From a checkpoint of a small transformer trained on Wikipedia.
Size: width 640, 10 heads of 64, MLP 3200 quick GELU, 93.6M parameters.
Training: a variant of Muon for these matrices, 4430 steps.
Each number is 128 + 24 x the weight over the matrix's rms, rounded and kept within 0 to 255. Layers, rows and columns count from 0.

# layer 4 attention output, 640x640, rms 0.0874, rows 536-620, columns 0-79
[[133 113 143 170 131 120 111 115 104 136 170 159 169 165 140 161 126 181 150  96 164 164 138 139 175  66 137  86 138 135 100 119 130 145 110 157 122 159 140 125 163 143 148 141 102  89 180 132 144 125 137 136 132 129 133 132 108 118 178  81 103 183 143 138  94 150 136 137 130 122 119 125 133 156 141 149 117 100 171 119]
 [145 160 127 104 121 143  91 108 146 104 152 146  58 155 105 102 159 155 163  69  68  77 111  84  95 148 105  86 110 148 139 171 141 134 240 144 150 181 183  72 113 110 170 137  86  86 121 110 121 150 134 148 122 110 114  71 152 166 102 117 167  86 113 111 119 133 107 118 152 124 149 175 110 140 142 117 146 123 146 129]
 [ 95  78  90 135 162 119 107  91 116 152 139 132 124 112 138  89 143 120 151 117 158 145 117 127 145 164 151 118 137 108 105 120 132 127 145  91 174  90  81  72 145 174 114 116 139 119 153 144 137 191 127  86 131 155 130 108 142 186 144 171 119 152 113 163 104 110 145 122 131 107 142 135 134 111 148 111 107 157 119 108]
 [115 118 156 149  90 109  95 142 143 178 111  77 199 132  99 151 147 166 118 117 167 146 125 121 114  98 144 158 130 114  78 136  85 113  93 133 143 132 137  63 122 109 145  51 163 158 121 132 165 166 123  78 142 121 138 103 150 100 139 128 123 204 146  77 102 123 139 148 107 117 159 136 110 150 118 168 136 119 110 115]
 [ 93 142 149 141 160 108 114 120 122  79 140 147 106 201  95 100 116 128 120 199 106 123 159 126 120 158  88 116 128 173  83 140 126 172 157  82 113 166 123  96 105 144  81  77 119 115 105 127 140 175 165  85 137 108 147 140 147 145 152 114 121 184 140 167  92 113 145 124 148 129  92 123  92 118 141 100 126 128 103 108]
 [121  65  95 120 139 150 165 105 144 126 124 102  96 117 116 152  98  76 140 149 198 166  95 112 163 142 169 132 105 140 148  99 135 130 145 123  99 110 152 100 128 109 128 109 149 103 149 154 164 183 185 121 112 135 158 180 159 116 118 112 131 101  95 189 133 113 122 120 137 108 154 120 119 166 159 144 138 142 164 172]
 [147 164 124 132 112 109 148 188 193  79 145 123 134 114 127 103  97  99 136 160 106 107 125 103 151 126 163 133 109 113 150 186 136 148 131 105 154 138 138 154 109 120  88 141 124 193 159  90 147 156 204 107 134 140 201  82  77 155  74 134  99  97 111 144 148 110 130 121 109 131 121 158 121 187 146 136 142 146 101 149]
 [194 103 114  84 143 157 115 133 124  95  55 141  80 150  82 147 156  79 143 114 175 185 127 191 119  94 127 133 149 124 156 143 146 159 104 115 135 135 164 148  81  90 143 155 136 100 176 161 123 117 151 222 122 127 158 104 100  71 113  93  86 131 102 113 108  93 126 134 128 125 125 120  99 118  97 131 125 118 139 119]
 [111  85 106 181 127 125 142  69 124 143 120 142 130 108 146 139 102 176 115 209 165 165 162 128 135  98 122 122 103 145 119 117 119 199  98 144 145 135 133 127 149 150 113 102 169 127 128 125 145 133 128  69 116 179 126 140 109  71 154 142 132 142  63 119 110 146 163 132 131 129 105 119 101 143 108 112 112 162 112 113]
 [126  94 129 155 108 114 121 134 183 108 163  94 151 155 100 141  98 148 143 133 155 123  95 145 150 135 195 112 132 134 139 135 115 138 130 178 145 153 100  76 150 114 152 151 140 122 111 145 134 122 159 181 127 134 133 110 121 151 176 163 211 139 114 107 104 140 115 133 150  98 106 146 119 142 132 115 132 109 110  99]
 [139 161 121 111 162 117 172  94 118 103 127  85 118  94 138  85 136 160 120  90 156 120  91 142  72 132 119 115 146 136 137 135  95 146 110 149 134 131 174 141 145 120 109 105 127 179 152 115 166 131 142 118 138 101 159 123 143 114 139 126 100 160 140  64 104 145 149 152 150 134 152  94  98 171 160 136 131 119 138 119]
 [163 111 136 129 124 150 115 138 137 110 156 123 123 160 103 136 109 167 140 123 132  88 136 150 137 154 128 126 112 130 106 156 135 171 154 175 102  99 119 132 128 124 116 158 107 100 124 154 110 124 133 102  73 181  96 137 158 119  96 145 100 119 144 146 116 162 100 135 134 104 126 126 192 136 154 145 138 117 142 145]
 [101 123 102  77 164 164 140 120 170 184 115 104  76 145 141 148 126 161 133 122 154 107 157  99 142 117 185 171 164 124  84 101 136  67 159  90 140  98 105  85 120 182  92 141 113  81 101 151 123 160  98 144 153 131 169 129  91 137 128 147 176 183  71  81 131 126 146 152 131 133 144 135 157 156  98  96 137 143 118 120]
 [126 126 100 115 102 136 164 160  87 161 202 101 149 113 124 144 180 143 160  70 101 117 160 127 122 119 132 130 108 118 125  91 117 138 189  86 106 124  89 101 157 131  86 106 125 137 148 147 113 187  93 104 136 132 149 104 107 126 144 105 146 149 118 129 137 124  97  88 106 124 130 128 120 155 134 124 133 136 155 133]
 [119 113 185 159 105 107 116 148 132 118 103 125 175 116 105 129 112 142 146 132 116 156 121 157 126  94 173 125 103 127 146 132 101 138 102  98 185 130 114 127 170 136 162 141 116 151 155 138  98  76 143  96 117  98  99 184 148 111 140 140 174 105 118 179 138 159 125 111 102 150 154 126 151 144 103 154 134 146 153 140]
 [139 121  89 113 164 176 146 168 130  89 110 132 113 151 126 117 139 122 149 118 126 115 164 168  98 157 158 107 117 164  92 116 130 135 104 162 107 156  67  80 141 131  98  98 184 153 130 157 174 115 139  94 164 101 149 125 128  95 179 119  93 180 104 165 119 137 117 171 118 126 111 138 142 150 166 177 105 129 106 124]
 [127 158 119 147 183 109 133 139 167 121 157 121  97  76 133 149 162 128 127 137 141 145 141 131  97 128 160 148 153 111 138 155 117 129 151  96 158  84 126 170 152 139 108 148 148 141 141 128 138  66 128 150 158 130 126 163 148  95 107 116 171  73 128 131 172  99 141 122 127 100 127 112 150 123 110 147 150 150 139 106]
 [108 144 132 142 142 108 140  83 145  93 141 120 113 169 127 120 156 137  95 117 113  92  91  92 159 139  85 184 148  91 141  76 165 107 140 131 175 173 128 109 173 121 132 171 101 147 116 178 109 114 100 130 125 129 172 110 129 136 158 156 128 182 113 145 127 142 153 130 125 172 142  86 139 139 133 124  94 121 120 154]
 [175 175 149 104  94  73 133 118 116 102 156  76 100 149 119 131 125 157 121 121 126 133  98 121 142 134 141 138 196 142 172 151 117  82 120 154 165 123 149 127 158 189 115 115 180 148 124 109 144 149 150 126 104 164 172 120  79 137 117 113 152 169  87 118 140 109 161 112 139 103 124 156 117 137 129 150 112 140 124  87]
 [ 99 139 114 109 119 107 115  95  83 124 136 105 157 162 133 105 155 121 140 141 151 120 132 179  40 158 110  68 128 124 119 157 176 175 122 114 142 130 136 160 139 149 152  88 122  90 114 156 101 154 147 117 119 146 160 130 146 164 158 103  76 169 158 184 102 128 112  93 154 103 118 123 139 167 140 149 119 127 154 147]
 [127 118  87 120 158 101 161 121 120 119 130 124 118 179  83 118 162 130 109 114 111 157 104  88 113 106 108 162 104 116  83 138 131 134 129 166 124 112 127 140 155 108  96 101  88 114 109 204 162 115 201 146 113 110 155 117 153 157 120 165 128 129 127 138 133  94 123 119 139  88 143 122  89 125  89 115 121  98 131  96]
 [122 175 137 122 105 157 128 186  97 106 127 138 146 125  57 113 108  80 145 143 104 109 167  96 156 155 158 136 134  72 175 130  77  96 119 116 140 157 119 114 101 108 145  95 143  98 122 107 114  94  80 134 112 166 160 165 158 120 111  97  94 128 146 144 135 143 125 138 126  93  98 130 141 154 137 132 161 130 105 124]
 [125 130 144 169 112  98 121 130 143 131 121 164 107 104 101  82  93 156 107  76 141 114 136  97 177 164 152 138 187 128 137 145 112  92 140  94 108 134 143 132  98 142 161  61 140  84 186 146 152 131 149 159 171 124 128 164 142 146 118  79 121 165  78 119 113 106  96 134 166 137 165 119 141 120 134 141 130 156 133 156]
 [ 75 153 117 128 120 151  87 106 108 149 139 152 112 164 135 122 110 172 132 101  98 112 159 120 125 142 163  92 107  92 163  51 163  74 101  98 195 165 122 110 120 169 178 155 146 140 111 146  65 107 130 138 132 133 139 141 150 138 154 131 153 104 149 139 189 157 112 155 135 117 157 150 154 138 106 125 125  99 116 144]
 [131 125  84 106 121  70 159 134  93 133 152  85 118 120 109 137 158 128 111 141 116 119 121  97 150 114 156 111 146 138  98 117  93  74  90 154 127  82 137  83 143 109 115  76 110  97 183 128 157 117 128 176 150 139 127 127 129 132 195 157 126 157 203 119 147 124 132 121 117 106 141 101 172 131 142 146  99 107 136 136]
 [177 157  75 158  80  99 158 147 185 145 137  93  92 165 154  76 103 115  61 101 116 105  89 157 130 138  88 215 162 167 132 179  49 168 144 107 150 132 165 116 122 130 113  96 100 166 178  91 117 101 100 113 136  76 139 123  58  89 117  95 124  91 199 191 112 142 125 140 145 123 126 125 132  83 115  89 130 144 102 129]
 [130 139 109 126  82 134  97  82 141 110 123  76  75 120 115 105 127 105 101 110 136  75 136 164 150  93 147 132 177 176 188  65 130 114 168  66 113  89  96 141 132 169 142  79  92 146 159  92 146 128 110 110 140 143 162 114 131 133 113 164 182 116 161 159 104 128 136 150 109 131 116 157 131 115 148 123 134 123 137 120]
 [167 123  99 150 152 135 169 135 161 139 107 156 116 125 104 126 168 157  95 124 130 101 119 111 131 104 150  91  90 145 138 124 119 175  80 137 136  94 130 188 125 181 127  92 204 113 103 145 150 147 130 132 111 151 172 154 124 160 175 130 114 153 113 147  67  96 103 141 132 125 118 128 122 107 154 133 106 123 125 136]
 [ 93 160 134 121 124 138 162  85 148 101 106  95  53 169 171 136 137  78 130 167 176 127 113 160 150 154 113  77  88  96  70 148 143  47 128  91 181 102 141 124  88 136 166 142 150 118 131 147 158 159 136 124 111 135  99 120 118 124 125 143 108 144 145 144 109 100 141 141 112 119  97 117 141 151 111 116 119 136 133 107]
 [121  73 101 132 114 147 103 115 124 144 159 137 139 160 117  63 113 126  78  57 136 135  74 163  77 107 127 129 139 104 145 143  56  94 128 112 158 158 154 124  74 112  99 108 126 124 112  92 102 126 133 117 159 120 121 175 136 111 130 164 113 142 155 167 136 150 123 137 115 110 106 123 162 132 102 149 141  83 139 147]
 [105 151 139 156  92 191 140 150 152 157 123 148  49 132  93 109 130 155 147 149 138 123 103 165 139  89 119 148  97 188  86 127  81 144 118 137 122 101 157 155 139  80  85 160 117 106 109  75  88 127 139 164 141 141 187 158  97 117 115 117 173 129 126 157 119 128 106 143 139 111  96 120 143 114 108  88 117 124 144 136]
 [114 158 141  90 102 154 141 133  91  58 125 133 103 135 136 130 144 178 124 103 139  83  91  98 168 124 138  69 116  93 140 133 169  83 153 140 129 151 122 127 168 113 138 134 102 104 150  84 159 145  85 117  83 133 124 153  94 140 129  86  65 127 133 112 134 110 158 117 130 147 103 125 150 122 153 101 142 152 137 124]
 [122 107 131 149  94 148 109  85 113 114 128 155 199 120 134 121 124 128 121 182 152 142 144 114 194 135 169 151 112 134 120 148 118 115 147 138 135  84 115 115 127 156  84 133 146 144 130  95 190 116 140  71 111 179 125 212 116 137 149 164 144 135 148 130 166  92 178  99 137 122 131 140 126 156 170 147 122 111 122 120]
 [ 88 123 151  66 155  99 164 185 128 149  94 119  81 151 135 147 139 171 132 107  77 122 110 124 133  80 148  93 135 165 146 151 107 133 112 172 125 183 124 133  82 126  81  85 147 140  70  72 193 112 139 154 165  80 197 111 132 103  97  58 109 172  74 134 105 138 156 175 148 153 134 133 118 113 139 177 137 116 139 136]
 [160 181  91 154 156 152 154 113 109 176 124 123 121 131 139 120 121 152 109 125  97 147  83 137 118 141 158 133 206 107 121 119 123 148 127 161 132 127 115 127 173 152 105 169 152 126 142 176 108 129 141 175 158 137 127 127 142  67 138 131 155 127 130  81  87  78 132 139 133 105 152 141 142 139  95 134 165 144 110 144]
 [115 122 189 123 167 173 141 171  86 156 118 126  92 116 169 169  78 180 125 115 126 119 138  84 130 113  92 134 102  89 144 113 173 143 136 176 137 129 135 150 160 139 172 170 141 102 148 141 105 143  93 161 119 134 142 133 208 131 139 172 137 122 142 120 109 190  89 136 109 122  99 112 129 121 120 135 109 153 150 118]
 [115 109 140  90 155  86 131 110 145 109 148 167 121 156  70 106 113 154 136 100 141 149 102  94 170 122 102 136 153 157  96  92  96 120 154  99 132 131 115 143 184 124 160 115 154 158 151 131 126 116  89  92 148 128 151 123 154 141 146 135 199 119 111 156 151 144 143 134 145 102 110 141 145 123 145 119 142 142 128 149]
 [101  90 100 150 135 160 119 132 146 185 113 190 129  91 105 131 141 189 157  75 149 157 139 102 143 147 131 179 124  97 144 121 112 119 163 145  95 128 116 113 163 158  92 128  99 158 126 123 124 150 109 155 143 109 133 121 115 166 117  91 167 153  89 144 114 160 159 142 164 170 128 138 122  83 149 100 126 156 127 127]
 [157 151 168 103 166 129 116 109 127 102 129 147 157 111 182  83 192 134  97 123 174 141 150 136 126 129 109 116 119  88 122 101  88 138 129 128 133  75 124 182 131 145  90  16 104 120 131 107 130 127 158 123  80 121  76 155 136 113 121  94 131 106 159  88 131  97 105 137 132  85 130 100 147 123 145 142  99 120 128 110]
 [143 124 117 109 101 115 132 135 160 158 115 184 134 144 143  89 106 132 138 121  83 200  89 166 121 129 139 170  91 111 108 169 180 205 160 111 136  99 137 182  89  82 101  75 140 103 164 184 131 127 127 129 105 131 168 155  82 124 124 104 156 117 139 123 141 135 149  65 107 138 100 126 137  63 116 129 146 134  88 111]
 [161 118 133 157 131 153 137 161 142 158 123  89 128 194 163 147 135 161 110 134 153 109 111 195  93 162 108 116 121 157 132 110 178 153  95 186 149  83 136 163 123 187  87 127 117 129 158  67 114 158 119 116 146  85 121 103  95 149 127 125 188 168 160 140 145 142 111 142 147 126 118 124 116 139 133 136 103 154 124 117]
 [107 131 130 191  99 122 185 148 142 101 142 161 153 109 143 189 185  81 141 106 118 158  97 116 184 128 102 149 118 127 138 108 102 182 127  99 114 142 105 144 146 148 181 119 178 136 152 145 162 192 155 148 136 124 106 170 141  90 122 116 122 120  84 141 101 109 148 109 103 104 107 110  93 135 123 122 135 142 129 158]
 [ 99 127 101 129  95 146 145  95  98 162 153 163 131 150 155 150  67 138 108 140 121 116 120 137 146 215 155 117 105 124  87 173 132 130 142 133 152 125 144 134 143 156 131 104 145 142 130 144 187 103 115 126 106 163  97 162 159 126 136 151 143 155 120 104 127 108 144 116  98 105 127  89 117  98 170 112 125 173 143 125]
 [136 114 126 149 150  96 144 140 133  97 164 120 123  46 144  92 153 177 160  71 139  40 100  89 137 133 112 145 119 131 134 142 136 185 147 110 167 117 153 136  90  95 156 150 130 152 144  87 119 100 147  77  78 137 123 111 168 147 115 199 109  93 168 157 143 123 108 147 132 123  68 149 122 142 143 140 119  98 111 129]
 [148 164 166 207 141 109 154 152 125  73 101 137  93 140  99 135 105  46 151 119 136 141 109 103 100 143  96 165 109 104 101 119 127 111 192 109 127 153 117 129  81 124  74 173 157 136 118 119 140 122 115 131 114  96 190 102 135 141 102  90 162 154 128 131 138 113 157 132  94 157 127 115 114 119 115 112 159 148 167 140]
 [104  85 101 185 137  95 102 130 137 103  94 102  96 135  74 127 126 143 157 163 144 124 142 124 141 158 141  97 100 117 141 104 125  76 175 104 169 106  71 130 120 119 117 129 117 176 141 110 204 140 122 143 146 150  89 165  93 109 149 127 139  89 157 151 139 117 114 146 179 121 181 125 181 126 136 131  98 130 122 129]
 [ 70 112 153 150 159  82 118 175 142 122  90 104 126 152 125 170 187 151 157 129 148 127 150  93 179 132 124 101  87 146 125  78 122 109 126  99 159 140 102 138 160 128 120 134 112 114  92 148 181 151 122 132 100 115 126 151 112 137 179 109 113 130 109 104  90 123 111 105 117 125 103 129 109 117 131 142 133 149 124 145]
 [130 136 133 148 135 152 146 118 162 141 105  93 175  98 185  99 126 179 128 128 100 111 142 128 164  99 113 152 128 163 148 120 117 161 125 132 161 113 145 107 174 112 143 176 148 136  90 124  88 119 150  90 132 104 106 128 120 100 127 128 160 101 144 152 157 102 155 117 157 138 134 153 107 165 144 135 102 100 121 141]
 [154 142 115 138 139 131 102 124 154 110  96 140  64 144  66 138 170  83 104  94 122 138 156 132 181 120 111 162 115 171 110 105 125 208 122 116  59 197 118  82 188 124 164 195 151 127  90 147 102 132 149  86  93 137 151 134 137 141 180 106  89  83 188 126 150 151 109 157 108 121 123 106 144 142 127 116 126 119 156 150]
 [145  99 145 133 146 103 111 100 134 105 103 146 166 132 127 159  99 127  93 135 170 184  75 150  99 106 141 139 147  94 140 141 145 120 136 159 131 134 146 170 141 142 133  92  96 119 149 154  98 130 149 152 145 128  85 185 136 152 132 132  99 106 171 122 123 105 137 130 111 136 143 125  96 126  95 118 133  99 156 144]
 [143 158 110 186 106 132 161 145 105 135  99 148 152 110 141 194  95 173 175 145  82 169  99 155 122  63 133 144  41 141 197 131 168 182 108 162  93 114  97 150 151 121 107 125 149 108  73 123 167 145 128 196 118  64 180 157 103 129 115 134 152 124  88  98 121 107 152 102  96 102 121 134 161  63 118 135 132 164 117 162]
 [109 116 163  69  94 121 181 154 145 130 139 184  81 154 154 141 165  71  94 129 129  99 127 129 117 175  99 113 107 152 113 127 150 134 144 143 140 113  98 159 102 142 173 113 105 164 110 178  93  68 110  83 104 134  98 132 159  75 143  81 184 154 131 110  93 111 121 115  95 126 142 129  81 141 119 105 158 112 104 118]
 [153 116 162 119 115 123 115 117  85 120 131 146 161 114 118 164 112  86 116 123  79 156  94 117 166 123 119 100 126 111 149 117 111 145 127 136 125 153 137 130 114  73 131 144 148 133 144 121 148 150 133 193 136 126 164  97 103  79 117 126 102 168  80 186 103 118 115 132 136 135 112 128  93 144 143 131 155 124 181 126]
 [127 147 141 112  86  93 138 125 117 131 145 130 182 143 119 111 123 112 137 123 126 112  92 140 103 126 152 136 179 130  57 141 146 129  76 135 128  97 162  83 108  71 165 138 117 169  78 154 136 141 134  68 147  90  95 152  99 125 111 130 133 133 181 185 149 122 108 147 138 155 106 122 136 136 133 125 128 147 111 148]
 [ 94 105 108  81 115 164 181 117 129 162 113  70 120 162 114 143 150 144 152 121 158 133 125 171  99 136 134  87  76  96 100 101 127 150 128 132 144  80 145 142 103 124  85  94 134 154 156 173  79 192 108 113 174 114 111 170 134 158 144 140  94  83  96  95 125  79 104 144 127 114 113 130 150 121 129 142 173 139 140 114]
 [111 141 111 126  75 132  86 133 158 137  86 160 141 118 148 158 136 199 128 163  95 117  91 144 119 142 101 115 212 109 113 125 190  91 127 136 132 118 104  96 134 161 102 134  91 114 171 131 142 125 162 107 148 143 161  78  88 122 114 163 169 167 171 113 129 129 132 113 129 106 102 108 163 136  92 151 103 121 142  98]
 [140 109 107 136 133 137 114 116 105 161 140  90 117 173 178 124 186  88 161 139 152 192 146 130  96 131 158 133 125 133 153 102  96 135 127 108 111 114 129 121 127 133 117 148 133 121  86 118  96 154  97 112 165 148 100 106 119  71 121 137 161 113 170 143 102 120 105 174 135 136 114 120 133  91 112 134 124 111 128 126]
 [119 123 156  85 132 123  94 106 172 122 111 126 116 163 118 172 150 113 118 115 142 171 128 119  81 124 144 149 116 100 151 110 119 138 157  81 151 135 128 126  98 112  88 127  83 131  89 168 114 107  96 108 130 115 128 135 129 166 128 115 153 130 180 102  97 107 159 156  96 141 181  74 135  99 107 135 118 151 168 108]
 [115 100 145 147 130 123 147  98 163 149  81 122 140 103  95 136 156 107 141 174 149 121 161  61 122 158  97 128 182  85 112 114 122  48  98  99 158 160  98  58 199 162 128  98 116 106  73 109  82  58  91 133 181 251  93 145 202 110 148  63 129 171  81 176  63 139 147 131 118  78 157 130 148 101 158 152 138 163 143 127]
 [122 123 105  97 165 122 139 150 139 122 115 151 101 155 127 100 138 145 133 157 145  81 122 149 110 138 132 152 151 100 125  80 141 167 177 161 143 130 156 109 119  92 110  99 159 111 134 119 107  96  92  87 133 132 145  89 142 112 104  86 159 116 180 117 166 130 142 137 147 121 106 144 139 117 115 101 132 123 133 134]
 [125 139 130 131 190 120 136  98 105 139 130 150  56 121  96 113 143 149  87 136 128 136  98 129 141 127  91 128 128 102 144  76 135 130 137 148 134 105 104 140 139  74 118 147 165 141  98 143 112 181 140 149 121  86 129  79 116 131 114 130 152 151 163 147  98 108 129 120 152 122 137  95 156 163 160 110 130  81 145 124]
 [157  86 107 143 149 136 161  72  81 126 137 164 145 138 134 110 138 110 133 107 112 164 100  97 130 137 230 124 126 150 110  51 144 159 132 109 177  80  96  65 168 138 177 132  63 118 127 168 142 102 103  92 100 134 152 157 145 124 143 114 146 141  97  90 130 157  97 122  89 125 138 139 134 125 118 121  84 115 114 127]
 [125 152 118  51  87  91 217 109 126 149 126  92 114 134 160 131  95 131 163 155  74 116 100 146  72 144 137 177 138 155  88 148 131 143 107 167 132 135 116 112 156 126 128 135 131 141 164 133  58 140 120 154 134  51  92 116  93 179 163 124 157 158 106 128 114 127 148 152 171 125 161 126 128 121 111  87  98 170 142 104]
 [114 149 110 123  78  80 131 125 116 136 102  92 143 144 101 161 173 100 107 145 139 119 140 125 156 139 111 171 142 163 119 109 145 102  91 108 127 132 159 119 159  98 154 130 147 127 105  91  94 135  98  96  98 117  82 134 110 120 191 154 125 146 143 101 117 154 110 131 132 144 132 135 148 132 134 154 126 102 141 125]
 [144 139  82 142 116 124 107 138 184 144 118 106 159  94  65  83 131  96 152 121 117 105 151 106 132 166 111 125 136 109 143 116 132 112 133 134 178 108 152 184 104 102 124 101 144  96 146 150  83 113 128 118  96 120 174 109 136 115 144 137 142 142 153 168 151 122 102 162 119 127 108 136 116 116 101 109 153  99 122 161]
 [120 135 146 135  78 132 139 159  76 130  99 111 148 163 131  89 137 148 106 101 114  78 108 120  84  99 138 121 103 158 105 143 131 115 114 124  51  97 150 106 108  86 151 101  65 139  73 140 158 123 134 107  83 127 152 145 114 130 171  93  78 130  69 123 117 148 143 111 163 111 148 121 125 130  93 125 139 122 140 135]
 [ 94 127 125 180 165 136 124 123 130 120 132 144 127 135 144 127  96 123 125 109 128 122 125  99 129  99 124 162 161 123 113 150 125 132 155 143 142 179 118 115 122 147  94 118 154  96 144 148 108 131 128 120 192 115 167 118 114 139 141 129 117 116 148 151 152 134 121 109 117 139 170 117 143 124 130 129 132 137 101 109]
 [147 120  78 140 125 134  98 154 147  96 152 129 159 109 104 141 150 133 172 131 161 156  89  74  96  83 108 136 143 107  59  93 101  97  87 208 116 131 157 150  71  73 144  90 116 122 125  94  86 148  91 105 171 153 114 186 163 172 102 137 111 128  99 133 138 152 132 139 134 119 134 117 110 157 140 135 109 100 132 142]
 [170 125 107 144 139 131  95 109 123 149 104  83  92 123 123 130  71 110 109 137 120 128  73 155 147 127 120 157 118 139 123 152 120 156 154 149 118 124 124 102 137 113 114  88 102 156 128 152 149 129 114 112 164  75 144 125  65 147 157  86 181 153 107 123 152 115 149 138 153 139 122 133 100  99 117 160 161 147 181 113]
 [128 135 171  93 125 110 159 125 161 143 117  87  86  91 155 128 120 130 177  91  90 117 107 180 109 111 134 133 111 101 157 173 143  74 110 133 144 139 101 148 124 117 114 130 147 106 162 158 149 139 153 156 144 111  98  95 151 134 128  55 151 112 128 194 147 108 153  96 116 169 185  95 121 145  95 154 143 121 119 152]
 [143  63 149 164 166 131 110 151  98 117 153 151 105 115 156 130  88 141  95 118 115 125  88  85  94 123 134 123 105 142 148 139 151 120  95 118  89 119 149 191 189 175 126 116  88 101 119 131 113 105 133 151 147 135 119 141 137  96  93 131  82 107 101 127 127 103 115 143 157 108 105 143 136 134 123 118 167  94 124 140]
 [118 112 142 121 110 171 136 111 102 157 137 136 118 109 141 143 101 146 116 128 144 145 148 109 137 145 166 134 166 169 117 115 139 128 123 189 108 147 133 158  70  70 123 124 121 199 156 111 147 193 127 141 136  95 131 125 142 173 119 140 182 103  65 146 151 102 132 118 112 135 144 124 139 130 158 150 148 151 152 177]
 [149  89  78 115 183 122  83 160 115 129 111  90 164 147 117 131 118 107  83  88 111 109 150 140 141 108 143  77 145 121 101 123 125  91  81  80 130  98 184 138 133 141 107 132 128 107 127 128 114  90 136 129  89 119 128 152 106 100 119 120 139  73 125 135 120  99 123 163 110 140 159 122 103 135 135 140 138 144 123 137]
 [121 124 138 159 114 146 104 121 143 184 161 112 130 111 125 101  99 135 156 105 139 106 161 116 122 137 130  76 128 171 117 109 164 116 129 116 136  92  91 111 146 126  77 102 140 123 148  87 184 172  92 107 105 168 122 142 138 137 144  83  60 125 124 108 147 107 143 147 147 149 176 125 149 124 131  87  95 128 132 109]
 [135 129  74 145 111 117 115  48 110 163 161 151 158  71 134 128 130 165 159 112 149 158  94 111  71 157 109 114 114 161 175 128 172 115  90 131 136  69 101 132 134 166 155 132 145 172 140  94 144  90 129  81 123 184  65 151 138 109  64 126 156 167 112 101 161 106 149 107 136 114 124 121 128  94 146 112 126 164 165 133]
 [169 148  83 104 139 155 157 127  99 162 107 118 145 147 127 168 103 114 110 131 159 155 100 117 119 124 186  99  99 119 127 147 138 162 145 177  78 108 182 137 118 143 167 146 113 118 175 174  61 151 120 129 134 146 123 107  87 144 164 131 134  75 162  88 129 133 148 144 117 136 140 106 134  75 109 117 174 149 133  79]
 [132 102 156  88 124 113 112 133 118 180  78 146 114 168 172 130 144 113 152 132 153 163 147  99  75 100 151 163  84 159 145 166 142 135 126 166 115 115 154 133 125 153 194 115 129 151 121  80  92 153 115 136 107 145 143 135 110 139 122 142 153 127  93  73 169 144 131 132  94 156  96 141 137 152 110  97  90 123 124 135]
 [112 127 132 103 131 170  84 156 121 106 158 148 110 164 111 143 139 158 164 131 168 181 141 172 110 144 154 147 161 114 146 107 211 153 142 133 132 159 127 102 119 136 144 125 183 115 146 118 138 143 108 120 155  85 143 129 126 154  65 120 111 170 138  99 123 130 118 121 106 131 119 138 151 166 141 143 139 122 187 132]
 [114 114 156 122 117 127 111 134  97 133 137 179 133 148 119 124 129 130 163 157 185 145 150 142 150  93  79 153 111 152 141 135 151 124 175 156 138 154 111 164  99 129 153 172 137 164 128 117 115 147 122  69 140 143 116 130 117 101  78 159 126 154 154  97 129 151 136 159 140 145 131 147 124 128 158 136 112 119 115 111]
 [145 139 149  81 197 141 127  87 116 119 132 161  82  75 177 128 148  94 112  94 144  70  75 134 134 157 141 119 143 145  76 130 111 134  95 147 157 141 128 175 168 137 155 125 193 113 123 177 163 119 131 101 126 113  85 134 157 143 141  87 112  86 147 153  97 149 120 154  93 162 146 118 128  98 136 119 141 157 132 117]
 [103 118 139 141 143  98 112  92 123 141 137  99 114 185 110 147 136 142 118 116 156 126 122 147 117 130 100 103 117  89 106 140 139  96 104 104 120  92 100 139  77  97 147 191 158 116 151 130  96 156 126 117 123 128 120 100 148 111 130 124 116 120 120  77 106 135 156 121 140  96 141  89 107 167 147  94 131 134 120 102]
 [100 120 151 188 140  88 138 136 125  95 106 171 147 121 137  78 133 137 131 151 142 135  77 114 113 137 109 108 129 152 115 122  99 116 166 120 128 130  91  67 120 145 157  47  97 140 144 127 168 144 121 128 112 132 128 141 103 194 142 180 183 152 145 169 126 156 158 114 115  73 132 126 162 122 131 110 141  89 127 127]
 [ 80 121 122 140 139 120 149 119 114 115 106 120 135  99 123 164 157 162 161 136 186 136 125 119 118 121 107 111 150 109 135 125  95 181 133 130  59 163 101 104 144  67 159 126 114 124  98 153 129  92 117 191 155  85 131 133 176 159 114 179 122 152 130 139 101 141 155 117 125 127  94 119 133 140 144 134 132 177 132 161]
 [161 156 114  99  76 102 164 122 135 115 135 122 145 118 152 128 152 115 176 127  71 102 121 127 132 122 115 135 134 149 122 136 173 163 137 128 126 167 123  76 101 130 116 119 183 184 166 111 105  94 142 103 104 201 129 100 167 198 186 138 102 121 154 143 124 143 148 117 132 112 149 156 138 140 105 155 137 142 130 152]
 [ 89 145 145 121  67 135 180  64 117 132 130 125 122 128 104 147 140 115 125 110 165 141 115 106  88 114  82 100 177 137 103  99 145 115 113 162 172  89 109 165 134 136 140 124 115 128 104  78 181 136 166  81 111 136 137 120 101 133 151 104  98 155 164 129 146 145 144 127 119 131 149 105 137 165 137 116 154 168 127 141]]